Part of a small language model's weights: MLP 512 GeGLU, RMSNorm before and after each block.
Each number is 128 + 32 x the weight over its row's rms, rounded and kept within 0 to 255. Layers, rows and columns count from 0. Numbers have three digits each. The size before them is the row's rms in percent of the matrix's.

# layer 10 attention output (transposed), 384x192, rms 0.167, rows 121-127,152-159,184-191, columns 96-191
084:123134067084107150142131142155118105086159125116132082125125153132133129136113139092128105179097124096122162153133094121061144078099084168137108143060140111099088148128106109157113134147114105142088110114139160150197069121125085114134169116157090163167167151127094161174148105107177164131
089:102109201109110136093153162107152129138143139106100139065127129159102172112097113114141110112116157117139154178124147146119085117048157149165134120169083076119086133106137140155075145163129177205113089156104129107109085099181146076145107132099171069082114112101147090119125171163098145136
084:174106151109133123146085127115110115195141164132169139055124149068091108154089121133169132154098127106151126170160111101068142094104064101113140117129103184114141132111110093085127177115123098138147135114114193122159115126142166103073104179101097134220190136102156111139130157102102157186
095:134154119085110177137127112105098095130163128148107122137083116129193170146108095078093139111111108129096129126194105135052174148145143113146150109182145143162081131113127087123098170153128079178120099138134130186164097140127150137172171136149203137208134067177075181133089110113131137119
088:166169139146105159136122129224110104083150117115057129174108136157119063196149165146116170120143162103149136075180161119138083114202101169088107183121147098125163142200156134163113148154096142157146180093221107111102138161153116133095065170140170132117135117184172118127116083101159152201
096:128154202125165133177087151104120106161133159136157106087141068152134093177149158161091189131091149106091104103133171147106148113165158075063123135132144171152160114120119128157154135137173133086126176207093149118156134103120156140119144153094159130130143099120146175110117070173068154142
095:176141054120147197122109069145140136124151131105178108108138116100158146181149105104136118151121163078113158103142157132152068136112138156160163157116134149119107104079114147132188099106155066133163116139127149054139149192109136135136159176104133181117079115054172166116177141151138081100
087:141101152144126131086044166125145136114118095189108132089133120152141127067150127165130160185111120109124109106130132129007127151089092132058105095147109132137118140072119129136101163158136161077133148059179167167072140169138122141153116181097137138078134166125148087123082050128093197115
102:109112113100114077092110141082087105106110150131122075164156148117131039187116159138155180169100078080159078119181113109083077164127085105145124068129105159131125080124080139110172090128131133067096150091108082155130072105168151062127136117101108142094135124127203073129131155143134083061
091:172132106134180088124110138150083114083144183121119113202078172136061155139129106176104162104142102169167093103171114075153140157156102140061194126145125100132128118139123108174207126135134147083096110108156135095069144134132114093146134109157141152144161136133125136144173117105191050111
081:084172129101125136100132104052162138144172112155123123180117075104181093130122115090171133125124157133089105117078181137104158087131136140090095115051149116121119170149111153120118152147107080100132075132093157189147114110111124069085122121148150160081180143086105175151178117149150150079
086:124123119133101113159171192140105153136147095133082119128134163085126090131093100142144127047140145081129155098152129098137144134163102148112136129114136091115137144112162113128117143121103109031139185126177182114090108116138103133079121109104120099126150137163141086102103066110184114131
098:104130205116125071160097179111123147147077125200127147144088101159085146083150110096149123162107191162114122085078106154194149180117101106157121124069125169091122131131120115147141183076176102164116163121087121037168112150103122127087184132158105194109152122151119095102144119161125113091
093:151119081177083134149080108175161127131089133125080130068092139108109165156060108136126147104113136141092117108129119152116123196103105147133149125108119145096167131119151139156171119095097201145136194131144115073117114152141142135111089172137138118092127154123099115117139115138104130085
089:146079174180111095105125111111155121102110097130099130154151086175155110110120146154116106155115154176167055100151124074116128178115156091112169141124111100090132118138124106135128143116147123094119134062110134110060160086165130102141120130105100083097158137132123078095111180125070141135
090:129109097123165135108163195146125117085112071145169161072111107138168110103183104127105074090136072159157107107153121163156193044170140136176200170124151174167130192113166157076116121064128097103090110180141142082169098104168148162138163112115162124115108114162102142103143141119148107151
086:128101140126140116104114121098175159117110103152123158162138127158086154120150118186157088120223171122138119077140177055167063146183200074134107150134168127137147113124141126131173067074112173149112150154120071180097192195095146174114139132161125118125167140130058159173112105167100075113
086:143095126155076099098177099144147135143104140098154110145114145115077088156089204147182231141164114113144094103135134147126135150141182086162175109149099182068187107100112153147184053103151129069084168122154085156140133156136085173129096190139092133140136135145160064127133195133151128128
092:121115201085103116152133137126139127035085089169118189146161133111115091091101135146154162096120101129163124080128098156157117127103097179177146105144115123169162116143164147078085133151068146161143140190138090085106099184159103166133128130149141103131105125201111077146151142100115087156
089:168092144172078051161142066148114155098098141092164135119145067138123101171120192103161142147112152098129117138101138163169064091129164157112113116151146138126114032120130115144119159133125165126119080138114106142146153069161171117051101123154130126092162133062140084112130180077158178143
086:140123099089104152114137161094078165124151088141177089085137120099147124133095106168160134107182110075132135119129145116011122114149160163148177113118117068132054166088113152131136168108194127071165101186120151171130072123104078082183104086125114113191078106092136201105073125135122108159
087:127129070181141173093146142156074168108119157099130163145142129100102140125169114154157123075115077122135073164143084113173080097103143105146167145093187146156132154081095132118180137164123078088113110125158114071143173088191110094148131082105126081081128144114109116134119133129168144146
088:116165061108078157166157154178122147154132150131151150142123159127090152183113158123139115084185166130119173157101136130115162147108147142109139135126178140130159129094107172208098177121127117163063048178081096112171125099102083134157124107108137198120181126171079173106190138120169147140
# layer 10 attention value, 128x192, rms 0.189, rows 57-63, columns 96-191
080:149125183165163144196159119087125150129168109146144106110128132132191101107111102117150196133131072153093091083071179176134108155091132121134154099129126112162179072137122146143072162102179123134154083171159202116118107208159113167130124117122138123122101163117126110143135159103090131191
076:141126131117172083099132072126139172111100146122154164064146111114173096112102168135088107086160182157170168114154167152100167130152127111090175124114157089144150155108158132134136127124178061132182140092109065139149074120098114151111123146095096123106140112137137137147172089163190066158
068:121148130127114151134213173117120131132185091085115139147135169130078159095090167091086142152155140125093156089094067084134127171136160108173159157148164126163155116106128148122106145130097160082107142149129137093159181107121124121095189073063139135169061118139075068132100116142106104093
067:139123182126120105138140149070159090158098157111124103145141152153116185107146127125120117148124166207060177150142125069136134123092132089150164104099145069086130173199178175073150084129104097119143176114100151101107151145177129152103086133119128151114121178066203103143169065134108137190
078:123170145066116154066111092085140138171187102166099140138061122111122180080072132144136113117153112121131143170132180133129126140099140132126156091097076136131128071100076217084153108162160175101143156134119157090113089114094156148142123116137095114143166185109109143119154155145128080152
075:067083132112074040111167114113069165126160101174125139121048165175146134081100121134195138179149136153157184086128151100135102122138123162107096145105164141108122065108155096136131120078100136196085085158108081155111129157151120122132143106127081170169128096107157098135158134096135115173
073:117165095120135101105110143161136114189177113112134129161137127140174145126118075067124139130093080126160167152124106202152139119098120153126093091095148085088144137118092092134136124085115165083125199132124149176074092139147072108134072135089171104147146103143081120174095141117132104167
# layer 10 attention query, 384x192, rms 0.138, rows 192-220,224-252,256-284, columns 96-191
095:136177152155185146141153125113110148113123102080133097126111165105112096141121132101197142128186127207137058173175169094141101143109029143177140132151152133096088138180099133126148155108174144133148088182084116133117154119154088106094173180171122172137144113148139068142126172154123086109
084:133155132149122140103125106138127132148117122114160094132162205078138143188121137136113119121102159092035072175116170083143119116194109106215055152167089087147164137155132158150181130061140130119131117119151159186133132130121107140131191148159084146108149119124104103105128155141103073115
104:132117143149105116095112065134179104176147151102160168125098105140109068086107099117171169170129128141168141163110073122099104076094104105131087102133090172118146061103159161121083164143180122146142151181146090140136111107124176102154144092156109114157087149169136159168162159157128185060
086:146052106107159114120103082123124128121167094135124116154109102119157125134103164140173156082100126115150141090122135040164156128146117127054166114176111131141161079142146133107135130134137114113131093068120126072132149154103180159108106117133133096111103061158119150108178131145167071130
096:161158124121152116191148131182129147148162125106101084088032121139109119065094145081133135085167155113151136166135059091125101123118140146037084123111190117183149134152140123144111151093084108173142139064068149058182132142154117145159100110121134093113156198086182142180093114162100095098
092:123098107146072162142105130129134111137135133136143118159152202082093122152175110098111109127153179123121080208114176119131154116145110071216143154125121123130075182103139115140161184107157142110075138087167111116091105117158111118115174131141187152137110162140130106092126104107096125166
096:092108089080153135139162134199098106094138095161153137078094158089108158051132147176153145111077123162152093112136111126204123165119124142123133131143152134117048143127139090113142107074133121149128152140047139161101122153192143140178128117162109112122214144124122128089080103126152108130
086:125155074131150145137126198158185131135087142131103115092082145148101111149137136061117129090127132104098072124161132135123102142144100110091078090129099126111110044141153123102123091194144159166104065097096134092094164213124134103169086137091171117139084131147098131074093118138113116077
101:148107173152099136100090129092118132162103111108157144203139100187141069122105072103100189162162132134121117175153149176127103087153107039142089191125061124107204127179105128166109150168147193159131183155132133146139151120102097109131135132095132115146105153101132115142119107088117129132
104:128133119178141185062193108135145156143127140109137163135140163069105102140064133132201138161110094100092109093145066101092108141125118101147084130168122116120157140147098141065085151081144106122118177167133100081093147138140100125110143164133120166117104107106137080151144163069142116154
101:148135064202123148119123085159104132133101110113089137097117134130117091138113138118119136117132111168090093151140150124124162130122084087104116122195163113088124156100115140114146146119121182141104126073133138130192125189130108112127142165147188149132146163132158091125134112126112093156
116:132174126157085162095107134127119135172178150179132145084097161113118171059157086151178082139108148060146110128056128104162132126079087170178132086137159229175097132166147140095133143163107095163127108127071107102126071141115095146199069088116157097120110069143111153133134112044123151109
097:126123113150083179140111089147145141113180191165141124103089121140113209155114164146115119165171082134140101158116147089126123091113130149144131105053141126138147072145094075124204162140067129104114031089142094135144174168122122114095126171121085144158111064173146110093153150089190130087
102:129109088156121135128106119066105081119111151106173160064145158136124097191078117170107129056080192102150119136152106152069073106127148113171133146165124179127130125094072109203085130112108126139160122137090172156171155165108149064123143066066089120118145147098149107124105144091095140153
093:234101164071146163103135117162103147075094144156111140151149166142162117095147218168144084170147083117159141178104133114123109117171133095094200113101096143074163149151128154141159056126113146104095166099108120162199098158167139161121150123150064138118116091155143094138137048160134136198
102:126125110141134087118118116168106107173234146084076132106147110146174107126122058119161144114122159127154128134176110101069107131150142125140109111131139138116123129173151147110068157152133084117124129220184183160114087094124082151162115042154148153117088118160149144226117099148133118120
107:106129122083099145145128145100149122176159134187111162118108077155091110115113110125154147077161125126108177077136038099165133132100152100050134070101108170115152084125146110182111131142113124090171086116088095077136098115221147139149116078087208109131101151140152151148136132155155139124
089:153096094143139103101132123181155175114156109130193155134125104082129157093073134131218154103159107137124081136190141052156100139138125170015143101137109170163153139128118086117122119108092093118202126122122135101133083093189107128133124139142110100073187081158108135108069148135180099101
082:104108071100205126178150119072123089138138115224134178133094093155140139116134117116116108133103095095125133102132123169152130150101118136103201093129109158177161082088165126133094110159095175141052100118131100123197104082144123131165054119147116179165139142108128162123134203118117123146
083:114143138118127177134054101179133156160105143074123147157077169149139171142152149120091126176159158118122121197104134181116121159193120143180069154141113155080115182089092149195086112122143228134125159091119163158094172107119151105097115135118100105096138141098126137084146116060074161127
095:119150063082122139130149138103191131102130161078167143128183078125161123154135099092080086168139115108153161152147066141089146107159120089119144123125120114092125117114132109135116152145183079102150173127113092138090156107052159157109178166068117133160125167111068170107139112115123135128
096:147116129181129115146079121123159134121190080160173127152122090048123137107166112128120104121147120118126132143164181137132103100139167081113166114116190075138133066202135109180101143180147095161124138119160092138094136153168096141138150124192205145158110105058094173117128125145173112091
103:151078144134148171206130161122165163098137095116109146131106121106140114155177189168149073116131144189141099200140123222140145150184163075178153096079216119125078121187111146105168127120133141121090090086171144164058116123118141140123115172160098144087133101119085094097088113115127094159
091:080144073158053129115102134157092090137143171099148117090138130138134194199164090148143134141144098099140169124183100196085121122136139127220166217150098169132107057099161148144137144073125129120156168148132136151069124115146134142070136077094137113125061128149069129093130151121116099148
086:126110102111102142117126128147146200094103177124147118138095113106088079107174082185145140094154103106124056116122144095108108133111136071155095151171088112149148108103148109107099120108149176114143124109085141126173129155152164086084168178123079074114182127137052160085042073117104153094
091:136143105160071186107105147079130099131054114146119165099146081141131166164195114111068118141179118094179150117163134166173090110094188090103087124078087184117139058136137122170166147110125153080114146159158080115139103091159108121103128104135179141073068104150113139187083103137078073114
101:193124127106192129128192115127099175110121103097131111139178136088143126204157140163123106108118145141102077107165132129128092166138084093102157140069113175143158161092058116127069140122072116122135116113150140120120148103112109116081166059089085169120128114132162105155077127171144149136
112:130070061147168207066127068157110124154155144148150165109133145107156120070078128095116124135105087136171200120145112119180065150144131120172146193138113089160143161162122127090162133181119166129112129151171161119156104166145078136088123130167140136113186085118170048151051087169151142132
105:110109153101136069137099097130117150140091167153113082145110134145149142018132118132170096114149031158096126157102113085156134141109163122200135166132187130124068125097152108167087103142161154078141125191097112093122080152170110108138123155123128174133148129103138164153109130074116098175
123:141074067115139161077113177084076163128126087107146154156099144077135181129085139106193187165164106141166146194114153145104122128132121081195105144143130163143115097084105135088146139174124138134139126208123153092106119091138083122153174151165080182142141146085158116077164149094163122114
117:187141125112118167096126126104121154138151081117110111165179163075134155101103111086156106177101121127138091152095123079117088156174160139104072139162141150102145144058109097126130106151118165131167160144147122139065112070144164074118185059138071124081162127091178103064144151154103124111
115:144101154135114101121091126064107140140149110146123075136113140216110131183094090124111116142138136130100144053097156131094087184098065145144148096079135132097142154112159125073108183122082121102066147132084186034177111156145089143108079092143140178158074155106137103156135164119103136108
089:141136097130123132187141098121108081063136105101184175089103110136174113121170091116170154146106114162058151123177125158142188111150085103213143208182115145140114075173133110155152108195104197114062130144126140093106118129175091109148110160115126142130132141107088127083159124108128125085
106:113172113095129108194117162119130095120105109169121120134135136191160090142074112144148070126079096057103090080095139105150092148112067084139112135147125115102116089157184121091141188157147170132088170097111119098130109128173140154130151140092161125179090145111094154144155138140110099173
096:144116108105105106132108142165147118101159143144108118150114112080140177110128100123165123137149129176128120159203133107148235089160163106160091151150150124092056141166108186145150129101103107219106167160127103126034152111098123078169151099108129123119135096110149141108095150124144141146
093:143126134124123114115123131135103129129099103171123164129142107091144109111179178125118180116086144087121142160228089133150148079092151202122158148166125167153122101187143105153185102152110118170147057109155140141133123177088143160148123168058153117161135211210105163110043143085134136137
086:178092090135181102206150100122103077070101111129193177121139151149162104143187120145159088106160173143081121154141141122109137160178175156134084108134089125155166136156135101157136086148105104118084093108143131089077109149135097126111162146119162110097090114114107118136157122112167119128
100:107108130147082165141086105092130171169155164117132093110183101163106167037088146146111123168137189114122128196126171178157166086137172124098095124143139132129156154118108147144172110126162125116167118109159083152114131094105125056135120167099101127115116113166160160123120101144109146121
086:178132057158209117163066127062094164166091045149216138149212134113130150128128132114081101078110122104125140123153138119108112119165087091080141156098118106102093112150091112221119129080128155089133096196141095101127137125129152132095140116119113127139111127162089142138131128137108151141
087:123142124148132110091132115167093142132177095169137166141072127122158112146159169089119104090074145208140170082141160177160115055136112115137139159166179179082126100147092095113196107157094129131125124149149150068127139136125116141145114157168155171129152156124175134082110139072123126167
088:122135117106121151108151127095126182171141087135147115111146150146111087097140108084153161112087096097189087067142067111159101119199121098127128137086121160119129067098065146113166187088117086102107123109107073124159187150079180169196120117197103177134115092144133188119155135162106133146
095:072139184109142150132105129135098179117199115151113114155174173156116137091134115138160112148122140105136112168103094113082091084140142154129155134086128179170149137147091083155116097097139101122150102113113134118135076063125134151126147165029123088168073118149131114156081132166136149126
089:142124112071156082130155139121147098106156188075056126081149093096130132171142120103056126112153124133169157120152160082100143157139168135151129108129117171124121089138175158154147155094144105191166099109126056179135149101162158139078176093154103108102126057108106135078134161134159165126
093:123140117092126079160103127148111159151164141163151148119189120069163184117162146121169159166098212131116103140118160146144119109112133126131135159157180104176133146111138106130155072073155185137145093131053090070106161109127113171140135185106121191103122063117115131137126133075122109122
090:142094129155090104100113064085116178125147117115084094095129122122154090111134161181098171124099175157143117114142148110124093077124118217129105117098114174141062193121092133113188120102170133092158176120169102131156156133156072077138128091102161131118130133137149131078102128156137131124
150:092139160097160087185160127147148076094141164172126172120106124112143081164154118143099141116097136134141149091166106177128184083111125117157187121066115126116122150174158138155148111085126137106105143106119109116131127192137088148117108150109226151159126140115103182111101116126134107136
088:134139128118172085095132155098148124154134082111179120126124142149161114191124088147153126161126162105140143082083160146081092174139122143163128148109111143105135169064133099122086131167076120129112123168092187058169123168168119097080179119163171119100072161120158107113151132165140164124
105:110109103103146134181111121130167105117082155193151114142102118131123077132187128188143140097157114166138153136151158156161161082093151114137174134089175147092140108120162127144118109107178137143152132134144121102126161152150050136181101163110199126142119112132062142117059100164123036122
091:138150122173143116126121111133125186141150177063076114161151085169111183126092134087096188136134084145122102094117126115149166106166132100164093102136165063143151077170084137128104136098129057140131147044128050153076177076142158127126190172081133159123118097139116147160098157171144123126
088:101143137084140116142089157096157119178181179160062130101064120137102128140097178148108117158150128100152109102173178163157100138142134137150188166058075166134175127163177128133127119143181130088131137107094125160106191099100101171145147165132095084099147085158075128102097116172121099115
087:130113116131153112146146091082115135146111151137152095093196077116119112065164045107148148099110107144134111084173098163114132116179136068066090141135154076145110141113118090124120116161137128165150155143134075104103157103126117116140131152110067084093151088114160180132120109125154107120
098:140120131103160156130187095175150166139083094117090117100143018141160123087165159095096183167145115119131129183172124180160150135128131096098086138165078114155084095127118109125123098112137135150199113160156118190105120153161118118110171130140140149136133061180147151104135133110170084121
095:113135067162131136109155110056094087152115157102126141141167103106132150224161112109130147133148122135165144089126084084185124117170108142089113141088152080104121140117079095103107144077125087117110121113152122142097137086125105154072113119132083097114138161126180120166077161162166144163
080:158124185125068200141126073115149092102187170066158063116106157112141083131144088135090157126154128130074137094169107046149099153170124182131106077147120111126169139133127117076114116107155108160128118110166108093091121147122154106089200145123112089104120108080199092192127125207115094130
095:111116137084116088151133149127110148148126159120108209096134131190123131137154193181159144175116136133106169165171099131109143149127133125148076082170129110078148132141181103148090131115105129156116103198211119136119096126110103072056140095139166255114100123140113147159099143156071135137
086:148092143123100170124117173111145166154162130108102095137137164133114119173091113078119104103108106147165176140080172062210090145142104205132119153160127088162106176161112126094127094157142154184098140124139141111124130151156103118112143090131097178100149124107156118111164189167130144131
092:132185134116098136158141127059138187159137164068188116139160145102123123097150148147114128133153153123120128189137128126183159093162140148081132092173135155151097146141131103131091139110132098120166101090132144133090135109107067146149142093151094096116109175168129183089133144146089096086
100:091127117154135072160101101066151049162139143137131122125179144143159126125124130156110155161159082113091129158127108121148089104134182175105089154135126084135104107110178145217206098117114111142171093123138130099194114152170202124161095144116145139128099122175063091137095148088072092132
078:170158066118169141124176147159143144121130098145163106142155106122164081090152160098113130125130132165168080125173159067116132149131093149092080119179137102171084153126103125084122110100091162112206107102145139123151104184140109171073159092190134110118081121120193187110101163197101148166
087:164180149103145146138098138105100187167114175159124112059143132122124160126098174133072116081145165175151091145187173150151089160125121164102132111155107113147104153129130122127180174074097125097103157086072109120144140080144150142092127082101133147188104105076156099114130161174076111100
096:166094169172098096065057090134145133117078139120168141153165110123148133170088106091152124122161156097063109102109156118113124139144117176121103110126116152139162106126210158117103146120079134102128135137128153172141100123122149195113096093215082169107098122152045122154126149067188144100
084:119114124144133122122112119144129102095122075078100126095097079130143127125082094139184153194119134115125098140125100120083167084053185099155148127129087105060155094099168129154141093179180173057162131128139132094140163143109137177097118081129133073141164082148123142114116118118118150077
096:181076107095127169177133158148094173138152147179097108141165131157144137110101124096161068123136092149172075132122095086065174147103089076096146145123179076108142136204100182121184108150164156136128171184152127144191127117111088133142113130086192082125165096232131137084100104103127080132
088:103148165132129178130085102117148129143085145084119117190111132130173152156104193082099166125133113120153091142128088134152146144148127135114082187089180102166131144141105135096144118138197161170103126151125088172105137137176126174160142186156132125121163133086099115077094155110150149208
087:160150118097096103096152104133091124098120076160160156072103172102140051125184137158139116129082172081124115183168160154190118138154203105127171097129064168063129143083165155145154076157139155140110133161155091155133123099109135089075138107179078126127112117220132078149079089148103135156
090:130113161047127159143158180081089140160107115071184129152142154112102164133081125180178187158150147142126160173167120152068148107097122118113103102130141066164158110122082157182142082089137144063150161134109116095169140133112154150089127114114113148088128107135109142169145128100058155130
091:105088106163128120116085143082181151142090206112076151102098157106111181193123143119085167114134099176161133138056109150138101081156075134102146132090110112134149192130104087116135091131145100146120122093122077189107112152159140091207119143096107161131121138125191134120152145124171181143
098:119103150133109121158102103125135145118101096112133073137169134127105159135120103090134170124084158055059079112129162155107133099119128157178130147141094116098138146177152123117144102141190105121111098183187120107176078086108069117148104144082107054136070129138085136100114145120143110179
098:121085145136133112101175117056189106112142159077093112087141183114107155101135103132093132148109134147104199125143069120097137106146127120147095133161134084111153139123098075137182124112183120097165180127172169171134112189095161098103156153124152149067102192048113101169110153101114111114
103:150223159137127056170122146168135091126141135100133066136161121121114104152169059148114115087159119133086130101153186098166109100141117076156138157099143117175086048113141113148093151108099174111171101135150185150151111108084127237119162138129121186112142122076131123133130157106126123123
092:096147127195098128144094135111095133118089109131155109111202157126163168137107112110158124186205163143133128098185114158153117130156096073182142067130105130080148136147128140116120145154121085093155120108087077082161158192113115116078120112123093119133172131129125070122109145108123135174
095:150137179092138145151120156150154081071176140162090138088104144123163138142166160125109079095157095115143128095118115114137166141140126126144060131077122133117148103101139191117149184185194154069138148149158097171187089145158142122085189125078073152112152191184136183136141086142091121157
107:125159132142116109154144128137152091151141079184125137120129122134086159205116172153190118078115109120147109129096157135191095120061140096099132148127194118158136076121125078140087128130109117169167123068140131091123141171130116187179117131170102152123137146097136138107145132036191102094
098:113112121164126153088172120151108104142159188138147081108159109181181093165119122157117151122182154178141127119076099071143133111106152124131115146154090084158130138076162137139108097099125094220098210120136168164130158166120101110145164092052127131083136148164148104136102172139099117140
085:077062107125152107106138098141108194060113112138167131129099077123122118134083147159138156115094143109111090132161153117125103162068143156159104121191087091089121124157128181149108096223138145144115143161108127144082130136140095167067145149150101114123134075111163087106098141110140142069
086:147100091121201105084128148173117120124083070091131190140129162128119111103145132149131133118117164115141123131164108125151155146140138200075101153196051168167083098108193152160106114190067071132163121219150137136146098152143119165058173089135109145122131119122135130146138131146074141087
081:103080150063137136129172132123085110121112050115165196106155161111166103158121199139144137107106100186147189145162130102136104145133151083104108193149046149117165168125218157158146085131147139112098155172104184118120163062033124121093130145179087153151156145091143108123141074098140133117
096:145112102110079142176078125107137155114159198127143102145134156132084178165082152143132108113158104169148098105077111136075114092119094099118185088072173166145133153164046187135123137119141126109099188161103126124121124122096111144174081136098171132161122127108108117142147166127154130152
087:147114171102090123140091122067179097112166142146139094102090106153167169156134115073099125072165104140112158142119139137164133130154111139138176146079141140115188084187090135133160120130134118088083097097132183143125093084146139111164112119158236120098063147136132129109104134161141056113
096:210119114194121189075116195091086118167127092147135130113135154142128167140119127165140066087116123183106114134101107089088118139075090138132087158154114117134153128167096119105148115098143126159057123118172083111212134086104143133087159092066127105097175136118222114125139039137146161169
091:091063150098081119141091074096074068124164070124153099147144106133109136164073119146091143118134131147112157152143140159080076128174163138168136132168093137130158148122095153116111098123117065123091143173105122026131154125082098134115166122057124140169101147122093120133158125082096135133
098:160122135130130154160075167041179098159089180161115144137158127145105145161119139093160114113123172112123163109049134155132131150117051110126150101081170125112108108161099150094119168121177166102102158092208081078119159159093112102183126175096102116181150125135114119180115148106205122153
083:133131121084134161148080118119057144119110154078138115148135131108092139152108137118081134171130157150117115149142069053115130156180082107139152102155155074143158063138081136131153153095166136060137155128125105126127109188116107102187067111127083171105170127115129141171136123105135151164
092:089087096106088117124100127147153105148105067099156133120124189117074156129117113130110133183140130133133150122127121169086117159171206082142131145104088154130121133191148195194087106144139107055099084131117101190139130179100158153139143090092163119156114146128169118135146045192092135125
097:182142084088096213106182139164126189155166135124124124101149090100099072113145190094105168124147143087111089120138091150131130129114096124170154063121178106166180131133118157101086110143106097159151111094161099117142104129128065202100108122171140143143111105141084062096114079133085160107
096:140122143105127167040100141105135116102162099161043131243120158088123189207056134148140099082119132099116064101095134133102151136120124061173120090165147094141105095168104119124109147113131121112114089128046153149121127135157114133105168149047139158086138099036131176112097114128127141111
105:175199148145079117110113123163148127170122147166061119199119075130125120105120175102106121187135124101158106119140138121138093187143143104117109083168097142162077137071065109137116147146216118063175126153143147152109106162131083159162114126151153107128113085125127083114129140185082099097
# layer 10 attention key, 128x192, rms 0.132, rows 64-91, columns 96-191
075:125157110165065085102095122169113165088189142059163169096109141120124144145082096132081130135135178153131102172177100124112122121153186078149117210138128094146122126102094159164109159143202135133117151160143153159077119078084086112149087115108103106131125081120104165081112084094165068158
077:097074128144087138110087098114105118186180196130124121141142117209122142148095078126152100141157193103116106102077129158114116185127145182115174141102066110164063092182122138164118164153145080097159121118122155118136112150145116148145095144194068159129043184144131101084137104087161109182
095:141146148096119074125138175146110125126148124091105090172143140098114160101100170084116180149137128142161175104140078129107167123172157124131111130090135143115094114159119133120113195111107080126178093077122145127128052116086165197117177118190079189135143028168125104097154044071174114168
079:129131163115158115173090118160174133127140076143121159135132137079186124122132127126127145152124101118111105098117079128109135112120143207163131096149122158137125168128180162082126128098164124174122116143135104109135128119096127160085121155131076165066135080178112081192101084075172136154
084:106127096134174127133145110101110126115150117118157137117135099084085050130123141133122068096174118124164131146192107097132151168129088136060102076117092182098112107089171117049118111163160145134146166075139135059094152084107116093050132019156120106192174163136151139112126128143133149096
089:143128161128096129159112115097094152122122234204138090105088167129127150139114117117130146095190086155168138115108158165166146154105132129130107093087036163156122174105138143100153116091202088111090074100133112074127148088142136109097109120166154143127121181123169105177135096181112141135
091:135106148095124135150118158117152138123103048111092178109112155174119122077125155103148152141105171159120138138124142046175098109103197083093185161094114050159139068090173089196156070145164131131094121190101139140166175130166137037131109132164126165098107116117102131133132128151096132068
084:101140137102125089147146180084107147170114192089171124210124136138116118181115140113124110128156121120143130135140099066116107080150114112133194128072125166128114153113126163132147110108069104164119136170068072127162158074064093179168147151192137112140073082136106108128165059102142086113
079:098108174094160155171108146076207128122128089086137148190113093101134042072156140165095155151096082110120169123138065078187159071166110184126106088101150173099140134097149095114078131099104126140142139089119135151136136165091126163109188069142098111172127128175069053155129108150140207138
088:123108187008146150137138139171206130134201116157081092202163115105150122140141084168113178138135118126191171137161178124079159195143133137107135146093132156083114170131186121101114110155132097181075141151117132103041129136149120115037149151127143112112163140108123107129125151108099114130
088:107102109184087162141119163189137102111110208100091149144151142149107169171078098129164147150162098158124173137124149169085146103143073066123072070096113139128105145109135157199125184177123155126109185141162112136160133158094071143126080197157139121157038139108140105085099146095132126127
085:119161180066120134088154130120152086100111106113106104114099126130162144101204056083122111101130054129163119162187101057143167129090104130110098167138146113081129092121192127079102137124140162120096153086150130074236109160156184122131127163132106143111170080172170107164197127148140198107
087:195125162169148091109120136107079147144134101093099151178155141117165089093153088129086182102184203153109107146107157120170106177101116117146186158157112168099183187155116112045116098084134146136175119102178125089148080161154143089144159133140125155061205143181149168109075101094148163108
085:071128120108150174117156125074164102186062139071117111146135090145136104139115091067146116116076065077121116116129134114093086088096196139129085159097107128090113107120142084182158146120145130140096102156089157101148141135162148118162086101128127111113077137154132168184190108078085128142
093:209116106149118122082146093107111126081145173142105171123077150155126086124115111131168124112093158101111115098137137063148118186128107172137136136032145076167088114117118119052145116080116150090070138120103124114107137135179152118112094123149143174165093091179114084107125131189151088107
086:099155094141201057138088152114176120183174192121080172089102091151142158131164103083108137097097151136100153122144111173102171156128177111100111143126181091105144128135167081117062113138145136146155177143136172090064080084063125108164148130182100115183135133139138155116157146121107125079
071:149099128108148159105127135146107149107109092128190157165184128070204183086145135120096140152120094122182159138155107128107136097098105191118129107178126137080132153072095122096108077122107150161159137109146109149091110155130157154113166105108073112117184121187134092091132121149198184121
067:145141097087072105137180134142154150124201121142099132146085145059111113160214171119099127101127141169066076151137122118147102179155195108172126135115118155145143147104128153133153145102135176125123147148149102162139147041116089118157133123113097154154110076109149196090088170132067112121
076:143110221108131136176143148084202115115156144091124140157094123149164118163174152137115149213122067109146163111037106121068149099109153192156097132097134160105144129132157100114139164148084119133089094117146126105175108147099163127136140103113110170138088093181092187151158164139160180169
082:188152090118135143121142098056104141143104134109137106176142128126132145155149115038131147145189112161143146127118133116132108143190124139133151147123149100163085129152121133123154166160072154120056155158108095113153172131096103219151121072138117103177054077090129147138138128114133101146
088:068092139156164131142137111122098107123152147105075096207168123148211062148136125129093113143166107125112064095086093130132096052161115103123148098153121039179127107137090169089078170131142075129174113157147192114164104103072107154151115097098127120133115115105133126173147102135153100129
090:100143099131141148083160128092107100128112171037145184147174131111206080186165148121164112166126101152117101156136152111080084134084146160149173138179110137141164119158166113149105077123113107152093142143148113159165142089072088114115100202145107111142086129110116125096132108160099113091
089:148124130139103076177120172088129142088158156148141094105096125153149073140116171109117102179138199118104110071073112147123156114055189085154186146125155080155164136160086186120102169148195087149073137170105149078089096152109142169120060139095131179133141096122090122170174128170117127152
093:118144127109112073169106093133138082150102143153165140114149100086126174179047092100127145137139144171161057091070170173140105137110088046175140116151128057170090149119146157123106130192134144131124157152107138071126159103127105168138116149124121100142100084111159134102148091146152118171
104:125073130124173139123209142152050143100085056089087101147145133118161176134121135162117107135137147131116126103176126112079130113099152182125115143137178107120121078087105096153124125101144132121088105151168099136191097155143154149079159146147121129130156159151080158113119134127149151071
085:112114190155089116095129078122124128128159119111096153116048120132137154135119077125109129114161162127116080139151149133096110121076187138105153199138124105178081155154066168147105144101140094109094163112085159187128155120136125211159111174165129119141129128133156123090111080186101107181
086:159140180198127182147090220093093129142126099139115112124104175110132091175155169139096105162071098184103129105071135193186103088131144111138124131068110147117116155129155097086123128104081166163142113094116134100171125126146123133104112073140128082147143145202155107095113186132184106182
085:076143094149133147089094157184106121135108100156130178132094135139136110126075118143160151113142085125143146091107119131146107163117126143092130182065167114149130132148118175167125149162104136079150121139063079092130113109200105120121148106084140066110154161077152162070121159150115130122